config = dict(
    norm_place='pre',
    bias='none',
    beta1=0.95,
    weight_decay=0.038,
    decay_fraction=0.768,
    max_seq_len=1024,
)
Each number is 500 + 50 x the weight over its row's rms, rounded and kept within 0 to 999. Layers, rows and columns count from 0. Numbers have three digits each. The size before them is the row's rms in percent of the matrix's.

# layer 14 attention output, 128x128, rms 0.247, rows 21-127, columns 64-127
092:474475520446525553489523543542666533488529469514526514522475522482418531613573547438537566491492564480525441497529516482523495417470445441575462542534574504583559448524584484474488377539465485
105:506527444445482453409545429469443484555560392541469489530539507536543612506471547498460444520477584586401556445521494547474496446430447471526480576488431525538548494394553494497443441497528510
096:525545580522466533558485482493361555581504447448423463533489482439448536575515551407479533444608405513473421539474478496478498512518567448501475422526586526428484463510500442510495523493465531
100:547558416567449472495476477520514471453448498563554561498468487482476467509486442482512549408477526485542439513548495510520531478519466589510526595475526479520512680528607537536554561457539523
095:488398573405498507458453442581504505553543451472495437505505478500445528492471509448487453501552496398558472491437481504517512519533474535466488542561541524544493513528532455529593557558489476
112:484435507475477556494448528519576472499548501566471487461371540448465510603496515413502533448498539528491428502526540538436508449566437468562499539500533458440469576364468503463512456492517598
109:523444577537534531518520523499525575386480548549474584568492525514552504518484525463534561519444560505478515524498467444556543430548459496581531529580503527614528504560501441451567572455449407
091:594446436538543474532482490476416521390639494490504459513535536612514445502532522484521471510461427597493417443573506462456508429502577448494504534451456548426482580552440514536484518569456486
097:494578498470479528496529568484435396397518521363482534472525519574395580470514513488399456465521453531581416478543487490523495492453531540510531436527533479457503527486466421420474484493482484
086:410474536485460498529451455448506397472458514470422459495546448555561463485431541453408521459515537398454484394500529457483467447457562590522480478474457512572458579422456497603493512505539483
099:469502542462373458529527610530426557535494527471521512566495465450475495535441591493552542508425518450488559481490484489555445569552518414496501473554446504451530577531394450624487513489589436
096:464498533594527453506478409551508494550487458517540545495517529471492454502506484467565511527546479496532449469504578536439459492495474456523560464431406506515524594487449523503523562451504452
089:491479557504542459568502533448632478421545451522452465485368442430455469448433524556470537491504451460503423553493482572541531561494482533544486531544494544471503533392523458455540572461458466
098:517505589508483504457558455472493522478511526412530552459557504584546673592580488490478415501504455456554525547477537494516529443463509458489528543491469483512536468634458518493466440453532488
099:562446510537557363527439428464532411529561439535534493461418514475603513532596514525378531456499493514498574480468465458495584500472505467423527493416564487458526512538506525412485437562438441
086:574451470543489499511471453546479555495542482514468605541554440515515577444515447526520454490511488563544581502515586472486434459604446468478510507552445439443482470392515487588474500425484542
098:458519484491554521535443425467436494517434511468460500462519448370473512486588577440455556555394460538409482495490531548535433523505487428515550482474546557543537565446441539458492449553531554
107:511469537527471411463483464482495482537475563476615457526401575567560378379425485402494512487517477530543461532479458482486601567575464515518527491569481516496504482450506558491543485500473503
089:497455593534480469514618549506601446467461478489471485499468499474521535461436402582432520569508474492493484514469516486489516506553468490425559583609510491451503461563562453549585670528448465
083:539441511457408480583456485548516524516578436391595568480467567488498595480441592517534497510499603530479484470560471509536531594439488476580529625614473542422525516506551464536460465438537572
108:555489529524444527568529446508465474453534545539407439415437475589511498440488533394356431559571489415602491489599511490531504536494553501531483546485543547558571518538432520579550521553485498
109:522509424567497486403423473539498492509558467556393463495535503449519573458511532491478377484571437479536452568550523422559528374534472470481530422482534562495539509480541610412460487574524509
088:574535525564514414429550461524474460524522539493500500575514549480508541422486488527549480364452479546552531533473532495501493496534392460604554494442511465468493546413552491535446531485527572
099:515552618491408490493468477457540476483481533506479506460450454485528567437431545402439525541486428503520437501493491598509486536554572449463578519464466587518464557474470495518499418540518479
101:472487492539622493497477505546514514582385467505484458465526564510481590418528490502516535478507534424462486564519567511513532505446415537507421474441504510493514567506555596506473459486504533
091:423494480518507515531460493608479494421430507460526483543529502421565500496523465512553487431519565500511561392446478342487494538431493498442524416503440539530526544570598449550460495565512579
093:389497479564492492528581574593387488469543504521537527546515535493364498503450524461598506532482529453547514551557521472571567404502504465590569527507607569560522566480518512598528504482543552
102:500440556551420529501447536495573622453530541424614563507484415429405576518450476548535449590451484416490549445521457545490430499582449471534520503506426445463489535542438524383567481506569426
093:502542491417521549469536497493522548477557483558452604466483448498518523421453507472522515492499453359497426472532507457430546492574526566522571540583536504471488408574557403501455438551522512
101:564566546431474481544436384524438522474512443532560460417481432538497500549553584483524481501491459496447491488546481440464413442583577505453464484566521542617581536560493529506518500571480502
096:471446517579579459498477454459607536603477446487417491559518524429442581537493399542575449496456491483513444477500543460484397538530494468559492551485599495461570576441500531542500479447550429
101:519658512536486426537512450451484580669509488571455502513531594475469436510460458550480511520545519475452536445479633579397514466511432470490471588460439446506555575471516399434523499473588592
096:471531524534431546512434515416622541512475469509561534470447518491499498470453547550527590500561479484463506410483463518437484401607540502581465480470660461399590515498505595543518466506462430
106:495513481530435491476511509521500584444427438429566618489456328532489502502538454454407572466496650499490462496537481501490449593497506525496596431455548505495460523491502482436533497433528465
101:517541558547486362532533469523460483489538497514462419437546479446510523502498540459506447487480449493460512425438491554464455653599469545466472546380618571493549507527537519570557491498475446
092:475558555559558490524606511480494590474395514469562601526468568514536451466412494450489443424482610403400524491408534499423533525470433499605465546508565492563452461428436488498459547474465459
091:496436472524483517449475468449567507550486529541514573440513554514389536450536462528472485602478532532489549566578418530495581508464503449548502561522398536414460514425544560642478509450490469
102:504570470478395507470433523568391508555506530509541479487527549461481526447477409535466465561518511565420485505434486456503557525469534493468562401539491540594556399565446617506488458568461492
103:443450478443535518511532431439410441546424548485538406474517527471515534574537471440489481491449485587565543496503473442474444535546493476462549362478456625458569492470501513489454536495413561
116:504468536535474503499404319475506437491485510445512452484511521477580566528526523435543498452443404480414519446517452521531560569661441499575459454542478503490480512491486528511553509534393572
088:422575445597480494511422543514549515497433488538453546469489489569450470513490525425493482412482500460513477511522489473480517605456565469493386581489482461472408407359431518551532518533544504
096:608475611516478382411506627515539459522471506466401504463490502519532519358491470508499471459451509507474460505446522438422432466398418466465511549462571538504542496522497548542439596451512409
093:510537580484473463451483495521566592447568425566524557533530519489604530436566423496473516484576447529380395497385441506472464488447526541569466469602523586499556538470467546605419460487558492
109:444530518501506539536392443539545591453391428505491440504469544437525462501535437468422509485431451448590465505440464521505458583438513436530503460484597478589474527562544501514470359498465522
089:474486535589436603537548528470496535446462539460546525485514452465476374571472523452496475440499512407470481502454604509450553421457485557529537483540574501438456567501413511538563493490584494
106:497483552471520606453473460459496494483557502590437413572568367479521622515521537495498445568515491479437368484510548522512575510525520526509464501421482396570597408533452476556569467498458474
105:650473506446514538624480502428488459443574444514521527421495420516515446515515528535536493516482483534477478497483475498577479525493538440436477447621452542597566537489481562490500540551518544
099:571489558565509456530503516584599588410462584468484450451599481508432546526432492544491526539586514488451544459464394478533518553506401538541485532506464463530550414592547479614535585570381451
096:499475522477526522505509477520481487462513436468488477524534617557380621389510663475483414555562514442558512492544528469478505440522557496603486535530521548471477460556582497476476521391524463
109:472528488449498564481438604505522467377508482486474545453427549448441559468592447505395513505425499483564448414481458429438523465465523432476528588494477468543486546498566447518489547557490423
086:478463453474535556453546480473537568440479480430598427522444527543501544529506489583552529597534478399546606472550507458461497524556545496474517571485576463522554653519541504467473470458460406
090:489533496482398500463388550489540532400559519570579484497447511556498551499532509481599546434406491535507421487538549531536463526462432488483457547495540525514527503570496636433469459502395514
081:589554443586470514486518501425460466488538455437438540513519452490528429459645495468584444447454520505554590425460556491495565490493436518523504477509524559523602591471445506480512500416545541
097:470584576556452526456486404474526498612474567494478465546523544424421457546463482553421516525499500411447508461544402481461456554477492529517464580482517474598505429452526371554508428491470495
099:560566494579489631374591441455444471498487512519454476439593482535531504448616468440514495468461598461478590572423430499487477456534406522427542512474480567537396513543509481571522501532528511
096:486515521463457481580524476515480529457489487488450509436514452533514567474523524570481446524541495541577531560513561668491491501421616505438530515507532553632531545575485508454505476472449600
107:452516536541565528535535488474605474527484497560502587567425490509526502518497515530459493580582375560556466387412534492491471527513604448546469450453391543528486483488503505511589534466465496
106:425527478498500472512506598479439481549567488597486399477507474452516624550543548519477497509561509515542552514426416467570542524440448431484427464507518541441585483594505419520440436482561510
106:532491599586506539498497504464449464505363432517498543488479442484499527458574537516437479465434528465537557486561567580510563522568555562473462570504592632614444496420514561434500437464524516
098:467493506588538512449554512474617555445485437534501524519491464534352491409405552478419442516579447519555448430383517432517475535481500446426529518538527488523449572499575495487494451517466591
106:510408491484422485517444483533484508498556468514539471448539472606505577522464380528445484519506482498480636527569459539511468496514508500495604498607419464581529540538460491456529538518551505
155:376520526505545538428519641518502482532571522413564562587459478494439464476463485427509525488546578435450448515507500435497547486507546482515416468540423470496448532554618455541469472455491453
107:489457488567495542463554464510547467510555573466484452459473410505469634486429599519466480544409533504525469509541526619507593468486413466532539460500459426558490451545453469462484475517376453
091:461537502530517566471524557469536489497421542580551486525377447501477610526482496441462495517480585424474441546577496366506601482501409532579513449507541519630539495453496564498453473604538550
102:482356453422479499392535500445524551482517496512489465495533510451566418521508533500482509455461537515519527542532415636564499505544550456476549523495624431465500346468422422487406538499438513
098:430508549544502423504507517436466468516393551536494456569489547441567511517548513477575526544608447512505425432609639445543507505543493548447577529509496497600513559510533499531551494444529424
098:560441524596496584489405510581479513393501483498510422501508539531519488541554563457445482588477479458456416480576511515409511440469527634504569586508573488513556570453535523543553498479456559
099:561525497582446483478515479545523433433487534480517482457580520513503544582487469480588540481524473434510552537462488500492534565581529536397509538502532522571487568649526465544536482551531529
093:462487399502516527500534449522607476512476516494529542512476611531470513368446527479464469506492476527440383526428523379487376450406505546478543561473524399531476480538476499482536457495501514
093:510488459487517481512609568557510469491473544427533496494551414517503523527470470528491424391482544502581476459555458628476548409461471542545425514533476447481542467420576557432593465480467374
112:423486640518463467549543515439439464517643525448520499480510485575543482428461575469488417488461566557531482600485517458506541412540545588542487463523538480533476411499444486485496606543575509
099:526505551541477424567480467486482468475568527434571466566541416516472528461550597487484515580415569588403559497572489527504515580593437555460471467477516503612442465500541598499579542542438432
101:432487453522508528567502484532564456488476533498508467566556549482432463522418447510551481461578533522450506411336474534508533513510440436519599585615510481526472526449459479563429416414543522
099:487422449471549606402466434510534529580495448428553492398427530517472504459558549522534475514455499482521469601513561506588434387470461491516600502523483488486449540572474468395522514433510482
118:486548529519518486513531463405501537376457524433468453465486555432558569566576463557521543523452455492476490461557422430604425462495480552586528511449614518462553593467578578475510500482564492
100:443539510416592534555540507481501458424507565462477557484545468519515480478361519496529431492508590475452431467476377574596533574554427456511540591532402577494440377453520475556572475560496579
093:549456555488573380447399532647450473447547547465502448429517585566549505460549544502467483509512512498428490483431488561567447592540447495503485528535511415483509508511507543470449471528553542
113:540529507555485463460500447466423451512544435513447413433442518504521507483450560412458412560493514548513606489489457622465440503461532503552436500464519485559365449423464515484408512563494507
090:456557460518523560468560394525478538408497470583512498520484488451426381544482582458451577488604526502449545562503599529490515518421552452502514525485505497435586586552474515534483497495592516
106:496488452560420542459504494473560425562426411475420649515474514542426428494506427502485486587523528480558481532510512488434614450388435575539466597556547472518528531565489504484480416412506515
101:487489412502491453448546489494533499581477403471547533571529482459578510442447495421565529493471501490539513419458452531523554486437508524434536523611592460564601491529584473550525456428525572
096:524416414503461580547532561433548547515508474453542494523477629563456520497411466516411547500441524457604445528544427486452441533504569479548433461591487461547462386476544468560513477536506484
093:480504416586509446554490427489589507534559559569465459491508508626452520576561505465545498459521477513469513517517423444560498533493475498562524406513537546490461535601491403463533543560584550
102:512479499451608357453455609451464465444529499508550518609472540546584435478483416458533452481445485534549492479529509485529566506461506525366577586458456549535451492524504478457470448581436486
123:531418377553484524487468488528516486432605576537465536522536537480436516446471498557568546557574432394582441426481476482531465500577567514526502427499506572545510420523519447482495489512567412
104:392411550527423574459466562497480496440539556543460465492501490418453556510523370558399498531437517491527513464478557502532601478512499527494586521429493509485417464580540415492500536495466513
102:434587539539483458503521483529510523483526550521516488569555530483389465442518552565403437509523485473521515517450557470560569527556502570487447561467501523563447409506491463553377458480505504
109:506519616468518420429603542519416443457591528506636461533435504513507523515453473516494496469547479603449620451429471448479540471457634466449602574424528505540537598487529468467521494530495541
108:567447565506512425473455486470450400449479464536540449467472573535531459551544594467489474451358547468491603575491464493380532467534511488563476532429466506489540530443501504529469544477592497
088:559411449395503438573552468545513489541566521576473471450536502478559474474552535474598520493425576398565440519334491534512504502502419531516488513465411542499522509511490527402373504531488602
095:553478582527448443567448440490435419531531516515570567557407527396521550474465400574482566494572473490459540428512515518495523530478561488438604485451554469550564467531508507545605480492467476
108:542501539581508529442447463545465506481451548570523489419478397487497588519499567561497604483481432401477520417567419419453458479468488428498599577495492423517482565560375474506477468535513432
102:499517480475584485424522539484487441453387564489485511539538444528478489483545551579502470475443477421577496511541381511489571547470534466520468503614554446616515459452503510388529496489511533
096:520539513497484491512488429429503595428450492535433512447542397575470408478526481459523494471444573567501361579559506460475516487464481549524511491527496439493499516455567472521469493500401388
103:542510485443495496495540435537529495460443481512566561495463538398472452503533432487467448437568529542571435429476569452445492471418539488525516529404549555460537500505555564433543449502601579
101:528392470451551408563527467524397537520529493543534517507529459614412438481511489489520494427461459583565513522496518471436458548382477461415497614452544503454562526562594496450565468535532536
093:493413451480445451468528467440590421449478523458578528507446429509570534479501554520433489497476579466479463506499487532477587499517502499404544466390448458433457606475545536520464563487424528
088:467497595450536580493549483565527544516539577489459451435489472488600543569503488498468526585523491481514660493475586528497547376509535490461522441496529590481479526417542584534449492512468583
103:515501541542568470500452567488471468463498517544420538618480527426496499450462512460488380525464584521403492488456493654564569564511422404545549492495570631492405460510528490493564541407486468
078:512447504545528450499480500587582550464464549523516435467522427569540553509608509511447434443416469553444555453438487567499559476497508416558568466451510497570485474527520519501526586506415518
098:443432508445445543560486455528474586494569527496580446456437570525433519499468489500518464494416486507514610500514553484472577550451408479443543480545419458446529569466506513487571496488507461
106:595460489565512573489454479510573422511508587431436478521361502587496612546506578444503454540434519584499539504557529482620532557573588511477581542419466538538546522592446461544531464524577567
094:504439509416554500543438505577482537521503467565339461531481490467499533583414480430492494505490438546477528474574534496559544413606523519508496539573510462507510457394494365425588445447484575
098:460547530555518495473426505601525543458401399454443494554497435543485508556537533568377511529494541494445444560380513477422673548497504549551536580499513536463555524447441452466486550489565445
094:543457451402512506543524587503459511568507430535499493459508567509470539485508503547623464446542584467551394579468498445519593484493526463460585484549444396477537460547541597485481463479437504
109:521435509555438585523487505524435420490592382572482498507492519540479511447507524502455495457448507531442479484484475504485473509583470553499566543452471498550543542559490562605481427516446473
112:540438497446509464472517493479493457463423555524513584637535469476603508480536459481517596555459510416477552534491562553453493541561454591491592396544511514554450510451467434477510525449578598